Part of a small language model's weights.
Size: 6 heads of 64, MLP 1024 SwiGLU, vocabulary 2048, 37M parameters.
Architecture: RMSNorm before each block, rotary positions, no biases in attention or MLP, untied embeddings.
Training: a variant of Muon for these matrices, 8710 steps.
Each number is 128 + 24 x the weight over its row's rms, rounded and kept within 0 to 255. Layers, rows and columns count from 0. The size above them is the row's rms in percent of the matrix's.

# layer 14 attention query, 384x384, rms 0.0464, rows 164-170, columns 288-383
size [ 87  73  78  87  76  83  84]
[[168  69 125 129 123 142 107 104 111 128 150 133 106  86 152 117  88 155 108 167  97  64 129 127 157 127 155 148  92 135 117 139  88 122 115 140 118 133 123 171 136  95  72  92 142 115  98 112  75 133  99 148 142 117  91 145 164 132  92 120 123 104  66 141 123 129 107 109 106 137 114 136 158 128 126 116 140 122 129 160 117 141 137 158 104 111 118 114  73 154 149 147 115 144 121 124]
 [102 139 143 141 128 134 119 163 155 151 162 150 126 151  92 110 166 151 114 149 171  89 129 108 126 157  79  93 122  89 111 151 125 149 127 148 102 136 124 124 113 157 125 109 134 143 143 131 162 145 130 105 133 106 122 132 119 119 151 163 150 128 153 134 155 106 166 107 121 109 132 139 108 126 119  99 178  77  97 146  93 134 112 107 121 154 137  98 136 133 144 111 127 122 127 150]
 [114 181 109 119 161 130 132 124 104 133 129 126 147 120 108 122 123 167 102 110  95 128 114 145 140 141  93 125 116  95 125  95 154 149 169 120 102 101 127 127 157 123 115 131 129 135 101 142 109 120 168 144 109 116 119 113 155 141 119 127 118 133 114 155 133 153 135 113 116 151 116 156 109 119 134 128  65 161 105 138 126  93  95 101 171 103 142 113 123 160 121 152  87 124 151  81]
 [123 107 157 133 178 102 103 118 129  92 112 130  94 128 122 120 120 176  59 111 122  95 157 130 153 175 129 120 133 100  92 102 131 146 130 131 112 157 121 142 162 108 118 133 117 163 112 131 124 129 126 139  84 149  35 139 151 136 167 140 125 135 135 121 113 105 110 147 165 120 126 105 101 113 141 163 115 174 110 167  93 157 115 111 134 102 156 132 129 130 155 123 100 140 150 144]
 [122 131 159 113  99 161 158 133  87 123 117 106 132 168 166 139 119 152 141 123 120 175 164 125 169 126 120 135  99 118 142 147 170 130 107 143 158 139 111 126 121 107 123 193 134 172 121 169 135 139  98 113 104 112 141  94 134 140 104 143 105 138 117 135 158  94 101 149 143 131 155  99 128 103 128 183 132  60 119 141 136 141 110 166  89 183  92 117 150 131 108 117 143 143 120 128]
 [136  89 106 148 103 153 131  88 117 143  65 152 106 156 150 116 125 102 108  90 108  86 108 117 147 116  97 154  78 127 102 156 127 143 128 123  83 109 122 104 141 139 108 131 123 112 153 146  89 116 124 173 134 125 176 139 133 137 129 162 115 141  95 118 128 124 144 140  85 167  80 119 157 116  93 177 116 131 140 130  79 131 121 170  84 144 100 116 111 139 102 166 121 126 152 127]
 [150  99 113 111 123 121 123 156 141 102 130 110 142 101  96 164 112 156 170 120 139 142 146 112  89  96 149 130 130 153 120 126 121 144 134 104 133 116  96 114 134 135 147 145 125 102 107 131 163  76 120  93 132 132  84 111 118 141  95 116 149 115 121 125 180 138 140 160  83  60 171 117 134 112 117  83 155  85 142 142 180 112 155 102 122 137 125 122 102  96 106 114  85 107 119 160]]
# layer 14 attention key, 384x384, rms 0.0464, rows 164-170, columns 288-383
size [ 87  71  79  80  75  79  90]
[[129 132 136 109 130 120 131 111 147 130 141 120 113 109 146 161 117 108 159 113 181  79 124 115 128 151  92 153 131 125 134 127 107 153 104 163 139  98 124 140 131 172 148 146 103 152 121 130 150 104  88 160  95 136 101 112 163 120 102 132 118  91 130 135 161 101 143 113 126 123  82 143 134 123 143 151 137 167 140 135 142 112  91 102 131 147 145 134  52 167 149 151 101 150 123 136]
 [ 97 110 122 145 141 149 145 180 133 116 117 101 121 119  92 150 123 135 102 125 141 138 125 132 172 130 124 108 106  92 117 159 100 137  98  95 160 119 162 142 172 119  99 102 114 117 119 119 133 126  99 117 130 134 132 119  80  76 106 112 100 118 132 168 106 140 133 134 112 152  95 134 150 125 112 155 129 103 125 115 108 173 175 117 188 106 141 128 117 126 135  99  83  88 175 142]
 [112 118 142 128 125 107 151 114 161 144 148 120 153 138 167  86  96 138  93 103 107 151  95 144 109 180 132 122 101 130  98 114 107 114 172 127 142 105 187 146 149 133 147 139 135 169 169  75  89 143 168 118 131 150 102 145 129 149 161  97 126 118 119 104 145  88 137 134 114 179 136  97 144 141 153 154 112 121 175 161 185 102  78 115 163 169 119 150 110  93 137 121 154 138  68  87]
 [112 170 101 116 176 108 127 161  95 155 133 136 155  91 152  96 112 129 145 115 154  76 128 115 129 110 109 109  94 133 107  85 125 153 105 109 123 124 157 138 109 166 144 139 176 122 149 102 142 174 143 126 105 100 181 131  80 106 173 139 134 174 113 114 102 140 107 111 153 123 138 111 141 120  92 112 125 127 146 171 141 134 154 116 179 144 148 122 165  79  92 130 107 128 101 134]
 [131 139 111 141 141 150 117  81 118  99 161 103 123 125 120 185 110 139  95 123 106 140 101 135 117 109  97 112  94 155 121 150 201 142 131 110 132 147 145 108 165 171 153 151 118 162 118 147 136 112 200 115 131 138 122 112 100 122 141  88 102 147  93 170 120 147 178 128 167  83 117 118 131 118 152 138 129 119  90 155 108 131 128 134 135 169 118 149  83 106 106 122 135 156 183 146]
 [ 94 152 128 121 116 135  69  99 156  57 156 114 146  90  97 143 129 115 121 146 136  80 146 133 109  95  75 139  98 153 123 121 116 164 117 147 156 125 120 171 162 147 121 127  78 126  95 166 145 150 116 131 118 137  92  97 104 148  69 124  78 139 164 148 132  37 106 125 108 105 163  88 137  86 150 106 147 178 141 113 129 154  50 116  91 117 122 125 105  86 132 121 115 129 124 172]
 [140  63 105 115 111 125 150 134  96 133 107 104  99 140 140 153 151 124 116 149 106 156 103 150 143 105 151 119 146 121 121 138 111 129 151 135 173 194 170 113 109 140 119 107 111 142 117 104 125 156 113 162 184 116 138 104 181 112 167 134 149 111 117 113 107 122 104 132 108 102 136 143 111 188  92 143 134 152 160  96  97 100 130 135 127 114 133 146 164 111 175 157 128 115 130 123]]